config = dict(
    n_layer=8,
    d_model=320,
    n_head=5,
    n_kv_head=5,
    head_dim=32,
    d_mlp=832,
    vocab_size=4528,
    activation='swiglu',
    norm='layernorm',
    norm_place='peri',
    norm_eps=1e-05,
    positions='rope',
    rope_base=500.0,
    rope_fraction=0.5,
    qk_norm=False,
    attn_scale=0.177,
    bias='none',
    tie_embeddings=False,
    parallel_block=False,
    extras=['gated attention', 'skips across layers', 'capped logits'],
    init='orth',
    init_std_qkv=0.0359,
    init_std_o=0.0508,
    init_std_up=0.0359,
    init_std_down=0.0223,
    optimizer='cautious_adamw',
    lr=0.00134,
    beta1=0.9,
    beta2=0.98,
    weight_decay=0.45,
    lr_head=0.00823,
    grad_clip=1.0,
    warmup_steps=200,
    schedule='wsd',
    decay_fraction=0.838,
    decay_shape='linear',
    final_lr_fraction=0.0,
    batch_tokens=131072,
    seq_len=256,
    doc_mask=True,
    train_tokens=525000000,
    steps=4006,
    dataset='wikipedia_en',
)
Each number is 500 + 50 x the weight over its row's rms, rounded and kept within 0 to 999. Layers, rows and columns count from 0. Numbers have three digits each. The size before them is the row's rms in percent of the matrix's.

# layer 3 MLP down (transposed), 832x320, rms 0.0428, rows 71-104, columns 256-319
097:450480535407424413526588485468473502582507513435527511519526461543554359579481555587518490437448475398537582491503471488498525453424574486543498450490546520568534505556465489443512444488561475
103:551536525504442467486467602424452440457478511577555509479482529518513426445432441463500572492502390585510606525548538400472589540483518532497530468497421518475434525454532471567480461439524502
096:586404547479587445449508558519513489485515533460486505494554453501465459538399471501477433479440501461516478362549441550566453470549451472389512465506605548514582465491493534354508426507401470
099:584515513632497414456505540597456586527459568499464506499457511536397606512473459511480548512399508527495512468509460494446602460541513599513581508416595433484465528544504423547448549477570484
096:503529530438605530549554471501457436526445534554536466571591443611472425461473517454491510429431600451515499502488625487456504551453613467555548549532459464473564443477487482442588573492595475
098:528441518619479388522506537503455608516526496508463503508531527518448576528476451444453522494504468480414500498542471505481417463415493459416500489487449492548497511570504487510499512604526515
099:608453504585470475484508468574546567636457467514507581479485594531429429567522496514469348444480494552509549408491491435504567487517526397538441484545461504505607498598488521429558484525530509
092:491546421408587579584495411498538519490535575560509502518500517462605496462454538556453468416547487476429412483567475509488500533446537359555476457523549458461485519493417533456377501619517458
105:606551514491469512635450503495509542480461434479366415462446474494448547512463507479478403462518410506510570567467508518474424542551541561462476451515461477566493549457605466511566394481438422
096:567434415619554544470487401511465527469519402495445519499393400456466486458461520432435462492485463535441412427512367562434460492526505518476511476510543479538409480510479396603483429549438511
101:525517462484525574549476502468524430471605493539410520549476509488562568583468423544461486475511557539476578446555550412540524573626470536523542472511441446570503460407530486438548483515395466
101:447527556436524563551512519470492487542512548439539590498428469453490464426551506506490494577459454548434567462487463592435538460507523511507473523477526581409567495514459477461475473503522543
101:455505489401482546492552435408475458521526471467516470511446476640476483465662469508545446442362461528467529524527507472437423467532443472540583509474460514465505479462545509485560503566497575
107:493481584453471408469553466434489543442452545468530508467398513607492408544569485512496430496508478563494549511462473514514588590428399488508492472512442502609457500560548570478493604454538474
103:552450501520488528548475496429399535452564504429409584406492510610522521464564610542518454547577493451471451540522542550473464525466422538429479545531493497547467507568529486541490429640520399
106:488442484462564545523453451451524546502524451462521484484524591532524492483567410540609565431454484523529383502546606553515567452454499541456575433516403451463479434492603551515463568526506514
102:475533513470555493518436485543551557612407452485534511504454545475545522516460525492569492596454518492499495485437496479538520464462497438584610481551460546500538438527610442521529442539519501
095:518488423627452408435541587589585540437515494508397527533534479484477496522566476382505559538474519489503428416513486462461504433566545558586493543596543608446534537494536551530514513502510541
101:511527559641529523516456586535485480451424566406592537439497488508505444461434524474431465525552506470499384484480543569552447594402439569518554428492466575513495506558496427565529518547461525
096:486454506507530551500455511546475531516532459563456511467512392501556558406482461454457567422474507524444461436515445454500445531492580531478480426475560485534437483469434557493515484522479490
093:552498536574452541522457515464594493488499492606488569562467479477564501478381523459365553537488451589430502467412532424517438446560493548500482587370519541461576437573532433505558455513427436
099:433426454470445530517479516457546530502525462449449471572491579512486586514414428421532467425426512541531503454591455474458498496549441587510575465401467529457476543524482487520433509471487532
100:597526550600521507544515357633465493600470465433484529428487445375504470471486477419526515513474520517528487513481454468480518498471489578480464538548511481538514444545527490465518507534496540
106:462504429470530508517526566406451483475517495427509402547487525498615379600459498517550468526500531551494474450565546495590456513499558585471506601508413527464451503435548553442511511390513480
103:482514527469569450529476419649547567534437537508584531556500585467474403491528453568494506461567598429570509491540539532561504475438524489385549482442529478549438517416544465450491548542493521
102:570429523482459487481510495442562505507511515452488422516575426495485534471548543550424480510486482480560499492495476548641461480469439547614539478389442440534476515412532591475541503512583490
095:443492474460431463536561505497466455551515428495393551529492511626600563418594566479536510499383569421498563616460497516412570522484580472552466425601516434504559492433478432456456353553628507
106:417476483568558468455465489450515534569485467503582508462522430425522480460467389425501481557549521551555510478447502488513510463401523478583492514512473487522487468450472567540653515413438485
095:529509502545515472491518512566493500462602538463501448465504576473435569442596513571495473549542457436473514496588492494524490433408540482501510541510401469457471475432454554444500579496422459
108:553475549513476524553446465479479492441619549520518532494551569514527502446571555500463524436511490568437453441456443481572519545514598565550462496545434549527546613431542568534481604598446503
102:448502470439462545482501531552491488439533460484473484564409482476434504467516503573575519560488442491426495436527517547547564510636483519451487447424485490563465557508593579477527463520490568
085:533561530423584501516549496522501549527473589501520463465491497531492499565462506477544435459505509336454492572498499466499575556522460422506404552553541520496623491522504535420417451524564593
096:487439446582539557424496424544466423498568447534512484557523576487437431510557504517508559516558493526534430456588507470480483468544469557536524513543519522506415569481400495416440519451512499
097:497487509507475496433444547555502497549384460524558577594517535514467549527492559549521466571497513530468473468444534408499500523525542595528513447378545527481503389579455524464529520402487519
# layer 3 MLP gate, 832x320, rms 0.0461, rows 72-104, columns 256-319
101:386393457538490461489428515520564548496480559447538410482455481518498508524462502496545526510518499521474483586525481547457484415474448456500580515562505526456540522543551457508489481558451447
099:461559582446437526418536494403472553467372501422553434418549497389447538505437450546507452554452476532498417439576464494580442438519500549589464428431510516454544489527479415501541569528482477
097:445569485566523518561504555492478533501546444494586469500506479559561435551593471547516510538542474548469442498408502478485566458561476475480493480524538557495412579515485506436459450430470404
095:427575475464458430385497443383550486427485519502573519463370444422546551461470492495448492460479537496471581541446426532566500474518423437625517548562536464541511474499439418525484399526467474
101:452431558485567417488464427471457514494508544531516499476483437434535475471503528490452588579433490428540478495489471471527554438502607474406490642533460538476497574493511610529372493547444513
101:542489510515487557540584516444578679435565556501547512589461523567465483481527498546480505461414454453561554532558495448417534481573447497480554448531522467582445512499578516489552523467446473
094:529529566475485440471526392484479457470452511505554535453535498510486500476519516454504451506442595535489474471521485492521433501511522511468532546552477505552545567445485493515496494588401468
105:513513463530461487562431538488543518495483544520448510536428463388392486555488533470511518541494484532509520454521581443461555555436474485597449502570464480501453476524479527497543451476546530
098:433503495494383467588462410472519468549457501486505526471504509562540513543446540503510486506525520416507527556517583488561490473519542452553431437470518453458493515498426546480433498502491405
099:527512484538512519584526499441525445491512421465418483520387498494416550481547492477509497517512513495423521598447592546540502577493446572477508598558426483526545525508482494440580490524555549
101:448498457517507499509541480515440516449487498552544449527446531471593454501429613530398569544527486523499517568615545566568431484514478424543458463574480438561422481483577537539496543510549580
098:541480643563501429476540543551543519459548469459541451464585495600533468532424548535523395463380476405497488562577526462455463442471478551576480527484493530554526619540482476517472438454519529
100:387543526592476517495491466531575496478528450587494436488471536490548542486482498510427510568536501419544538423494533573570455591487626498525496426433468448514492542534476556544486504492459447
104:455499476532452554507468574372528533487509551537490421572518445561574504552527396461545583547439534515419443494566463500503459530495540603529441418459466473489417564500588519524402588519463570
106:512527479492518527493427519427549474520429521505527438556462462511541543542391580510489527485486552449559430548434438545530511459478569517494434487544503514488524464434490483428505506449446463
102:473544527578523443409528431514546565486506442500505496485459486472414415496525556510453551487523452474392474471566494501495465442458497546473560547471551555496501487513465543444518465436473508
095:444627454569475489527544457438388442521483577452554482504545347420521484483510543481598571451513448453484518497537511490533475544458530508459543521474526414537527554495473447390509578526494545
104:365460431499519554566475569464471453525521492453468558524499391565596532556552551453498499476511523480491483493494544533474538534464501497482527587389568486517495481551477519510547551520434459
100:440493524481482445479572437466540511382526558466586466558420487480549517539530519496539482494492491536527384476465446593433480565432514511577533535468455509512519401488481468470596627604474470
097:519502536526489496504514470397405673513477410553465526504519523445530548584441511512512562537450629552477470541462491517498461528506494551460509484490534432474502505493556515494522454454465381
103:447441403501578536508501509491477570530514467524488413449486520528451535397435463483529470540398501418463558522564514567526525446512528474502609516468385493412424516418505481466606566560637559
101:457493532515464503503429430466513440506585557510444462463439424534462479557469508564480436541522511558443533484546484521557542589522546476441495524470516468546446484583518576382565482432552461
102:367511507458547444475476418478506488522523476488586514440480448494495374498473540608377537534449520522489475548562531598472472511491523540457526499515536405350604479520498471552416494583418481
102:448472449481534459488451490461571447447540458596445492486414444451533546535529582497553457576407504567487571543553417569531511499525502438567464422487522577557444542559575444428510518527417396
100:420536479450604519553531482512560540535492467553564468535488488491448444445416440476411496504466490547523512563419521435537476507551445512518558470538462472494452465549435446597468419531530457
102:551417512601460458516525496482436415631527491555509437502559490491476553554479472503497537512463537500528480487478500503434568493550608538478523499498599417515482550536450591624532531531539439
107:413461492410520520526553486480492442517496458504469450532461524475545471429489402518459572556471550472497420506474566423461345480588483421466598462554398454509480541626547479477480497476536513
099:515553459406607470532444555468517509502580477371585478572584508549519420404475467413490509575506501503530492548463513558525485476453483554509459499510516531453497533403550543470522467429490536
108:527535520484495510514510421466530544525406513543461540570423532521507440469495507473477455554412470499498580512478436528511581471446503560544468485495425496443580471504479507401403353448579457
106:499531474487537535563553499484487549472484473532536447526468451533451493473541512476518348498496524502497446371495568532528573546580521514583474540466487531514490442516486478566508532431493516
098:509471505466452519570530417468404522505514525489542538508487465451467402562536503499411489484566628552531593470447502416508572413566513504554535567435473486548425630577414534438557599494432529
100:504475526442554525535429510481511457509527469456490568452542439422526460500511537550525417473559519534532488531441511529538549452480551563509450533528491426507456481507646515496462535527496521
100:520496368404423397537423437453551446488435495499551464492462544498588446411461500507504514525410554543441422560511580437500377508531469438591445555476518503475560436456424456510535553449536472
# layer 3 MLP up, 832x320, rms 0.0451, rows 72-104, columns 256-319
098:522540476529459521572526546632476385539528447524497511554470518519473509454512471498501495440552504437454400509485468387546541555445512469494493503514564498517576518533425522448467444433373551
097:421551588589535488467452565494530467525501563427538502577414459533530502465505638458487536410471417579380554503445455554432535506483442426480502537458456532430423475501514490516537460559561509
100:452370506524505480577491482569479631608521464603488506526556464474451520419455537506470500531609456362533401479455502515479533457544524531409452449523522469488486499519338530502514478520523511
094:546533559402515502486522466497545526471531602484485541431457494492430518484486489443462490522433468431497527473464461508462477440581421555518570476497521619511461502493537511542497482457530493
099:545463579487534447556429445530486477523499453481512566420462485576507415486551480485481514600465481555547497548437511406530503469530489596470514480552496465438430504597534491530518516461473446
096:537480395494486530504389512498313552477527499513509483477472549456503401463487523510514463480475516456474506496596506561489466528539560504540493432536448490492422526425459575492506472513556464
094:600554582512541550558531574487330569514466445473453498491461368536471484435520528569518510539492483522552555518448537567501478413460475552393503556539495602523503488450550502512559515522490549
103:504530469437479522469498543504435530579587530484510449519539484527581516561387534478557650514554479517459463514506488498465517489443497524515363524470445429542627461478490436531456544616564594
093:519499467568402405628425495602439510514366458515562456434513577507513486575514451483511506458424544520515555504503518412526559449543434439520486559514504492547436547545486529489547425523514469
096:500462557507488456561530503529528574554516518543506466483491439461502437478523623493463532495515466528429509423373465514535419624462567436487508487480572430520490540566476513508491515471580413
101:573490564463536556517527494497446506504486410628415555522469517548493511368518546433458611598433466551520541437481441543483466532418502444406530586537515539548576518465540542470375446464518554
099:525567523538509466539568432546516437541543461538469581430445489509470368431488477577501570505458529521413563480466563533532527516463508545536494459430533448483509512502520572508516517479470540
106:517410450461498520469505446434533475514460494456482506526414420502459505476398589524530490505513466573426523496438464538533492488492501442493572526435481493533462507463448547387475627483566493
100:436437516416493455513527428577495471481429374418485550475594413476552576526478509581500543441436476441488572483485537474462514506564493502521595610489497488535553490381560452447401511548454510
104:433576582496547472502580450506425487500533445437469490467564488516424562442471528461487459592580548465412368529592488505478400492566528525525451582449511503513458467498523541464547524518441497
104:476438581423513580543541579503524552497436502491489521495487479440531448492488541500444444499450448546536492547425459516479604519497490506505434591508528508540471587374537506546561534422539526
100:528540381503476507492551521505526487525408550459558496570480540423521480501491472508594488393523488531524490444467528594529556418403467401463576496438415459480385487471508472461490453483444471
102:427515532491461457461429597486489498539533429399550515556449499450641539484516569432572444491487519437504529411574479540461504464487515446466358461486621450470450463485521565517411443377421513
099:552504579570444537483478530529533488581421536520509528515531518509417526494493517528505520579515486377494447391593466459580541527439540516465492479525508452468488462521415533422512494380445551
099:514520348540550534497535537488566456488469528540522481442587488402393442465464450511540496464506504485466449505499517469601378494489552483514524522451605404481499516520507585483461436508450385
098:500493470408536413532530395602474530422538515528505491540473434518537583521515496435495553565501482475418520470499543525519419521522501514586476506525453558522477455483505450473495524517484542
099:517493574567513496545492593447485466517471491550500506408570499544551504420447534540508490408501539470603621503415449497507544461506429430515449484445533574456485466479506476498499449458549518
103:503467604461523456522523522613440511455538517532527466478547431506449615547484510515619484521452464526460412522566513436444533521493428493514478557513480526449510451472478480516590518479510579
099:506539453430469521397499496505481378553463437534536518443471497497525525474552474547432606502470504524474570526554470517559470489493501458610468458511673453518455463543460495545585497578417427
102:422462584562512404453530505448524513527542492379523401512535572520510554530582504500600474502499464505619460513471490495538594396490473497558535527362520489418497481499648482461534452474431459
101:489474581482561584542462533477560564546493495490487546436594583512493493554386469459514466448483438592536551501445482512460532548461472527442480574439525524570483512549572390403408373492468538
103:569537529450498572484412502524414505526441552515543478476461491517474495427515500487561446569567496414497551477499567527556443512489399426426513467530596467468466534496351468530465525432503451
105:447581516461528462535438493547490428545564432547474463552454574522601480508545509425441431486496458539592512548566524551572529518470440511569563531497550538525480501508543563497435466436442444
104:410567466495459569480535604462487509585504553464447551514495502333511402448475473445529542516581428500408448555517567541584527542472436468535553543599456455437530428480577546478439568519463476
103:445487525507528573511484527456457516562550482554503445508560528479493630496357506439495458572522510498515498496531589491525481489493543460522549533451605442454498579463494509488433441481438535
099:470460550579552544460473596499580527477474533590460439547578478541509562468529568506534537554506433518496419529531525509435491529504611552556519367468485525505511417472555458415538513493454458
099:529471510475472512541595537481506452537554391389485497453544515551519404515526512451378492458538512602633591436434434485569486495500447512451477506517561522567476497556561542585461609517598497
095:486513501538489561506452550538556483440477438449423471484464610346580583404487485517464519534461548496423497515639525489490413573545546522421456507567468518394546463451468456510451552565460407